{"rope_fraction": 0.5, "qk_norm": false, "bias": "none", "init_std_o": 0.00707, "init_std_up": 0.0283, "optimizer": "adamw", "train_tokens": 654300000, "steps": 4992}
Each number is 50 + 10 x the weight over its row's rms, rounded and kept within 0 to 99. Layers, rows and columns count from 0. The size before them is the row's rms in percent of the matrix's.

# down: layer 2 MLP down (transposed), 3072x768, rms 0.0174, rows 1014-1030, columns 480-575
# up: layer 2 MLP up, 3072x768, rms 0.0362, rows 1015-1030, columns 480-575
down1014 116:67 65 40 40 43 46 27 28 24 31 37 44 36 36 37 71 63 57 40 68 51 31 50 53 41 55 36 49 36 69 56 56 56 38 54 66 40 57 43 52 69 50 55 48 43 50 54 42 52 49 59 51 59 60 47 47 36 36 55 46 48 35 55 60 35 51 51 59 53 57 49 56 63 66 53 40 55 53 53 63 37 46 54 53 65 45 37 52 67 42 62 69 50 56 47 42
up1015 088:47 68 48 40 54 48 68 46 53 53 37 43 58 58 52 35 42 46 29 55 40 58 37 59 55 53 27 39 61 53 42 45 44 41 50 62 49 51 44 39 49 57 52 61 64 44 44 47 55 49 43 53 51 53 49 52 56 51 54 42 38 74 46 54 39 55 45 32 62 44 70 45 35 22 54 52 31 36 42 49 63 55 61 29 49 52 44 65 48 55 51 53 43 36 49 65
down1015 084:43 33 49 64 58 44 45 47 50 45 44 42 40 55 39 55 42 55 58 47 33 53 63 60 46 40 56 62 46 58 62 52 59 49 59 37 45 39 69 56 53 45 50 59 50 47 52 47 53 56 50 51 42 40 51 45 48 67 48 55 63 58 66 53 55 66 54 54 77 42 42 35 45 48 30 52 47 60 55 40 35 39 35 43 57 34 56 40 77 57 61 52 56 49 34 50
up1016 101:59 52 57 56 38 61 46 55 42 58 40 30 56 52 41 53 60 39 48 60 44 34 62 47 75 45 46 49 48 50 45 49 64 50 60 48 54 49 38 45 44 62 61 63 53 57 49 52 45 39 31 38 48 38 63 43 49 57 51 40 54 36 39 38 49 48 59 45 30 25 56 64 54 28 24 55 50 47 56 53 38 47 41 37 47 63 55 38 40 42 51 53 35 31 32 43
down1016 095:29 51 53 49 55 37 50 46 50 39 43 60 45 56 49 54 67 54 56 52 60 48 49 66 65 56 49 54 59 57 46 66 36 39 51 44 53 55 55 58 63 38 37 60 39 46 38 32 69 44 50 57 37 39 38 63 40 42 54 56 65 49 63 34 60 40 30 55 65 75 57 39 47 56 52 58 63 58 65 45 64 30 39 65 35 42 41 38 42 40 48 40 46 50 74 45
up1017 098:40 47 44 56 22 47 62 47 51 48 44 38 38 65 56 61 40 58 49 27 43 58 43 53 53 48 51 38 49 50 38 53 58 40 53 62 68 54 64 50 66 49 57 39 33 59 38 49 41 43 62 34 47 51 44 54 58 46 55 48 44 60 59 60 53 36 57 48 44 51 67 42 63 54 50 51 54 44 62 33 43 63 54 60 59 46 66 50 52 37 41 42 65 43 58 49
down1017 094:63 48 51 46 60 24 47 59 43 66 45 45 51 51 49 51 67 36 51 60 50 56 53 55 57 50 72 48 52 36 52 41 43 59 61 36 40 58 67 60 45 58 48 63 76 43 51 61 62 52 32 56 44 61 38 52 29 56 51 59 46 58 37 57 47 47 41 41 69 59 35 42 62 61 51 49 46 65 38 52 46 53 41 68 40 58 39 57 42 59 58 42 37 59 56 49
up1018 109:62 40 46 45 49 44 72 53 55 57 33 44 55 44 44 54 55 42 46 51 57 33 34 52 41 38 40 65 61 74 52 66 45 58 64 36 54 49 54 55 58 65 29 67 65 56 54 40 67 51 44 68 48 49 49 41 45 47 43 49 58 50 54 67 38 45 47 61 47 58 35 57 47 44 57 48 44 54 44 58 54 40 54 56 50 44 44 52 53 50 48 33 40 46 52 42
down1018 110:50 52 56 55 50 63 71 60 47 52 33 50 54 54 65 57 43 46 56 55 44 52 55 48 72 54 53 50 45 50 56 59 39 42 58 37 51 52 59 71 52 55 60 48 43 52 56 37 66 27 56 65 59 43 34 66 65 69 65 41 67 52 52 45 57 67 33 52 50 60 60 45 53 50 62 31 41 41 41 48 47 58 52 49 63 58 45 59 65 49 59 57 46 54 47 65
up1019 061:53 53 49 45 66 47 49 34 56 48 55 55 33 52 53 45 50 60 68 55 52 54 47 43 58 27 45 47 53 49 64 55 39 52 50 71 71 55 58 66 44 49 68 57 44 44 61 57 35 47 48 37 61 37 46 55 47 40 56 59 58 56 53 52 45 68 34 51 47 24 45 59 60 45 63 55 52 52 43 44 39 54 60 54 50 57 45 56 56 29 43 45 59 54 58 55
down1019 055:69 51 59 38 56 51 56 55 39 48 40 54 68 59 50 50 56 63 46 44 41 47 37 48 46 64 47 50 35 58 41 54 65 46 60 46 39 41 45 56 56 54 47 45 64 51 51 47 38 52 36 45 61 49 51 64 40 54 57 62 44 45 39 54 55 56 73 57 46 64 44 39 25 52 46 33 58 43 56 59 66 62 55 51 46 25 43 42 40 59 58 56 48 48 26 39
up1020 084:51 49 48 49 57 49 63 45 46 41 46 53 47 46 58 51 45 69 60 70 69 59 55 43 52 59 42 59 53 35 55 47 57 67 58 33 44 61 33 49 37 64 58 48 53 40 42 42 41 48 57 68 55 47 41 36 45 65 53 63 58 49 71 61 35 44 42 46 52 45 65 56 37 45 65 49 38 35 56 55 58 61 72 50 66 47 58 48 58 51 54 53 68 65 40 41
down1020 075:49 40 50 49 53 50 64 75 41 57 63 48 43 57 41 41 40 35 39 44 39 48 30 50 43 56 55 46 39 37 48 46 57 49 41 56 65 44 55 48 61 42 55 51 35 58 48 48 55 54 64 36 61 58 48 68 50 59 55 35 66 46 56 45 56 54 72 54 35 60 47 40 43 59 44 48 47 59 53 53 56 33 48 46 29 58 54 60 53 37 52 69 37 43 63 53
up1021 105:43 51 60 48 31 42 62 50 41 56 35 43 59 52 50 50 46 66 43 68 50 51 59 53 51 29 64 41 56 50 54 56 35 53 51 33 49 59 62 44 52 64 43 51 51 52 45 52 59 32 56 66 53 57 58 46 61 51 53 56 65 33 49 34 55 57 62 62 68 40 50 47 48 38 60 46 65 43 54 51 49 62 58 64 47 40 49 58 70 47 38 53 51 68 49 56
down1021 103:75 38 52 64 38 58 57 47 43 47 60 62 61 44 40 55 28 35 26 45 57 46 48 47 53 59 51 38 57 65 58 64 59 36 52 69 53 53 51 49 42 48 68 67 61 33 56 41 51 40 62 49 51 58 63 37 60 46 52 39 57 54 56 41 48 38 41 62 68 45 32 55 59 69 55 51 34 36 30 53 41 65 59 56 59 59 41 44 58 33 39 46 76 34 69 60
up1022 104:41 62 54 57 33 62 37 60 57 44 36 27 74 49 50 58 66 39 39 29 42 59 47 45 50 46 63 54 40 53 41 54 58 48 48 37 57 60 49 49 45 61 57 45 55 41 57 45 38 47 58 69 64 57 41 41 52 45 56 64 38 53 43 57 58 44 41 38 52 62 55 35 46 46 45 61 34 34 66 41 46 48 57 58 57 67 46 68 39 25 54 52 35 48 57 45
down1022 099:54 46 52 48 51 24 49 46 64 42 76 51 40 44 36 47 38 44 61 49 57 64 36 55 50 54 53 59 64 49 62 53 70 33 65 62 54 34 43 38 55 48 58 47 29 52 44 75 47 46 56 48 72 56 43 38 41 75 42 58 48 26 62 48 69 52 45 72 49 73 43 58 52 51 31 66 60 36 50 51 44 47 64 52 32 56 42 51 51 46 57 43 51 56 77 60
up1023 112:38 54 55 46 43 50 49 48 49 46 43 36 56 40 40 46 66 43 48 48 60 37 63 27 42 49 64 40 48 58 38 38 46 50 78 61 66 63 56 66 65 53 42 48 59 63 50 40 46 46 35 45 53 56 43 34 55 58 57 48 58 51 50 54 47 42 50 51 45 44 49 42 43 66 51 53 55 55 55 47 51 47 48 46 41 44 58 25 58 45 37 48 56 39 53 63
down1023 115:51 58 38 43 35 53 49 45 70 58 51 50 41 56 41 61 64 54 45 67 39 41 74 43 45 33 34 51 50 49 55 56 59 59 53 49 37 54 59 41 61 43 35 60 48 43 58 37 41 46 59 45 49 57 65 48 50 50 41 53 48 52 54 49 57 52 56 42 53 72 52 41 54 31 42 69 46 36 56 38 53 43 60 49 63 61 43 44 49 46 46 56 60 60 32 47
up1024 097:58 37 67 34 53 44 60 61 60 26 07 40 60 60 53 69 43 53 47 27 65 45 45 47 49 57 25 50 58 52 58 44 55 56 49 41 61 30 29 48 52 43 41 71 46 57 53 48 59 38 62 49 57 47 31 61 59 46 49 63 27 37 49 50 48 55 62 28 73 41 43 49 51 68 48 42 25 44 55 70 54 41 50 61 56 56 36 32 53 67 41 50 44 66 32 40
down1024 102:73 63 46 50 32 40 56 41 53 78 50 88 39 49 47 46 49 58 40 53 26 30 58 57 41 45 63 65 43 44 40 58 41 50 43 55 49 50 43 68 47 44 55 56 69 37 64 41 49 54 51 48 51 42 52 47 40 41 51 53 63 50 65 49 44 67 50 57 57 47 43 58 59 52 64 79 48 62 51 32 55 52 48 42 59 51 46 52 37 46 38 57 47 66 54 29
up1025 102:68 51 37 53 37 46 53 31 64 47 52 31 57 40 47 42 56 56 44 58 55 45 58 50 54 37 46 59 37 57 33 43 28 42 71 53 72 60 56 43 35 39 44 68 51 55 51 64 57 43 28 63 38 73 59 48 57 39 37 57 45 43 44 56 77 36 54 44 43 61 47 56 42 38 44 66 47 42 51 57 37 44 49 45 53 45 46 64 54 52 51 41 42 45 53 56
down1025 093:47 41 46 43 73 46 40 51 35 49 42 49 32 53 33 56 75 58 54 57 53 56 62 60 31 50 37 63 60 52 45 32 55 52 54 56 46 60 64 49 49 55 78 45 52 51 55 35 35 72 53 57 43 45 35 43 51 62 64 65 52 60 46 60 37 48 44 56 45 26 50 54 54 51 58 65 45 51 44 53 42 55 55 56 36 58 58 41 50 56 42 61 53 44 60 49
up1026 075:50 43 40 45 38 47 21 49 51 40 50 19 50 54 52 31 47 40 61 34 46 53 42 52 37 39 41 57 28 56 52 55 41 60 49 57 56 44 52 49 48 41 80 39 50 47 52 50 65 58 49 44 63 58 68 48 50 59 59 49 55 37 34 48 52 50 40 61 40 46 61 41 52 51 65 68 55 44 62 48 35 55 67 52 63 56 58 57 52 42 83 61 56 52 41 44
down1026 063:56 46 49 65 56 38 49 62 56 56 58 66 27 55 35 51 51 58 57 60 43 53 56 51 58 51 68 54 65 64 35 48 56 50 42 39 54 46 51 49 53 49 47 80 59 42 46 60 34 49 56 54 42 50 44 39 58 38 62 50 48 50 72 41 73 50 42 43 57 55 23 55 45 64 38 41 50 61 48 55 61 56 44 33 38 45 53 43 47 38 34 68 39 55 51 52
up1027 101:46 64 67 44 47 65 41 56 59 57 28 57 43 56 45 40 47 39 38 54 57 39 39 48 38 47 52 53 43 48 54 44 43 42 51 60 46 29 47 53 44 54 58 47 57 48 41 56 55 31 45 59 51 53 44 39 54 45 43 41 70 48 39 74 58 60 61 37 40 55 46 49 45 37 63 46 55 45 57 40 44 53 58 52 53 63 69 59 65 46 57 40 52 55 49 52
down1027 102:43 77 48 55 74 34 54 66 47 48 38 46 49 52 43 47 59 57 72 42 33 36 51 43 46 53 34 42 53 55 68 58 40 36 62 63 54 42 41 72 61 49 34 54 41 62 60 68 35 49 50 50 44 54 59 63 47 55 50 51 52 56 60 47 62 45 40 58 49 51 43 44 51 63 54 40 59 43 58 59 54 43 48 45 59 51 35 29 71 59 60 49 43 46 59 50
up1028 095:44 56 58 39 49 30 63 42 53 38 52 53 41 50 57 50 54 60 50 39 45 46 60 41 42 47 66 65 62 54 63 58 57 38 58 60 50 63 62 57 53 63 39 52 55 44 42 45 60 47 54 73 67 55 51 29 64 58 52 49 53 44 51 50 59 53 37 52 61 43 36 53 38 62 53 70 37 49 59 58 45 39 59 44 49 53 35 52 53 55 56 49 62 48 72 30
down1028 088:48 68 54 54 43 48 31 52 52 43 47 52 45 47 53 44 60 57 59 46 44 62 37 56 65 57 46 61 47 54 44 54 48 47 59 64 43 55 35 26 56 55 57 66 55 73 64 73 42 42 32 52 54 49 47 66 50 58 32 50 55 56 44 51 38 55 62 42 52 51 38 61 53 40 44 44 53 56 44 49 44 53 46 42 62 59 43 57 45 46 54 57 48 55 28 49
up1029 061:58 67 61 46 69 51 44 54 49 52 48 51 53 38 41 69 49 55 40 37 35 56 59 54 45 55 37 47 77 50 56 40 55 41 53 54 39 65 47 55 48 52 56 58 52 52 52 35 46 55 43 29 48 45 52 23 36 65 52 63 65 54 46 49 54 48 54 37 52 62 59 60 46 51 37 64 56 46 39 43 51 49 43 51 58 59 45 50 55 51 51 44 34 49 46 52
down1029 055:44 74 46 41 36 57 57 38 61 62 44 59 45 46 71 43 48 50 52 56 57 41 45 49 50 62 77 34 44 49 38 48 48 48 50 52 58 30 67 43 65 24 68 39 62 37 55 57 67 58 41 63 51 45 47 60 54 46 57 38 51 61 58 50 63 50 32 44 48 43 69 31 40 56 53 45 42 52 65 63 49 49 56 49 47 54 33 40 63 45 41 59 44 48 58 56
up1030 061:40 59 53 45 35 67 68 27 44 42 41 34 61 50 30 64 49 52 50 35 60 45 37 49 43 43 75 51 60 66 54 40 62 45 50 55 62 56 56 39 49 49 57 47 57 43 66 28 48 35 47 48 54 54 62 25 57 61 55 53 42 54 59 44 62 54 37 50 55 48 39 61 66 49 41 55 32 60 51 39 66 50 55 62 53 32 63 50 49 43 56 77 34 62 41 49
down1030 055:60 48 54 59 47 44 42 47 63 48 52 61 32 41 58 49 34 57 49 59 54 67 55 56 64 66 35 34 54 52 56 69 55 56 61 54 41 40 59 33 27 42 40 62 42 48 53 58 56 45 58 42 38 41 54 49 36 40 60 51 62 51 47 61 40 52 70 61 56 60 63 60 18 51 41 37 60 35 42 39 64 33 54 38 40 65 64 59 50 56 41 39 52 44 44 39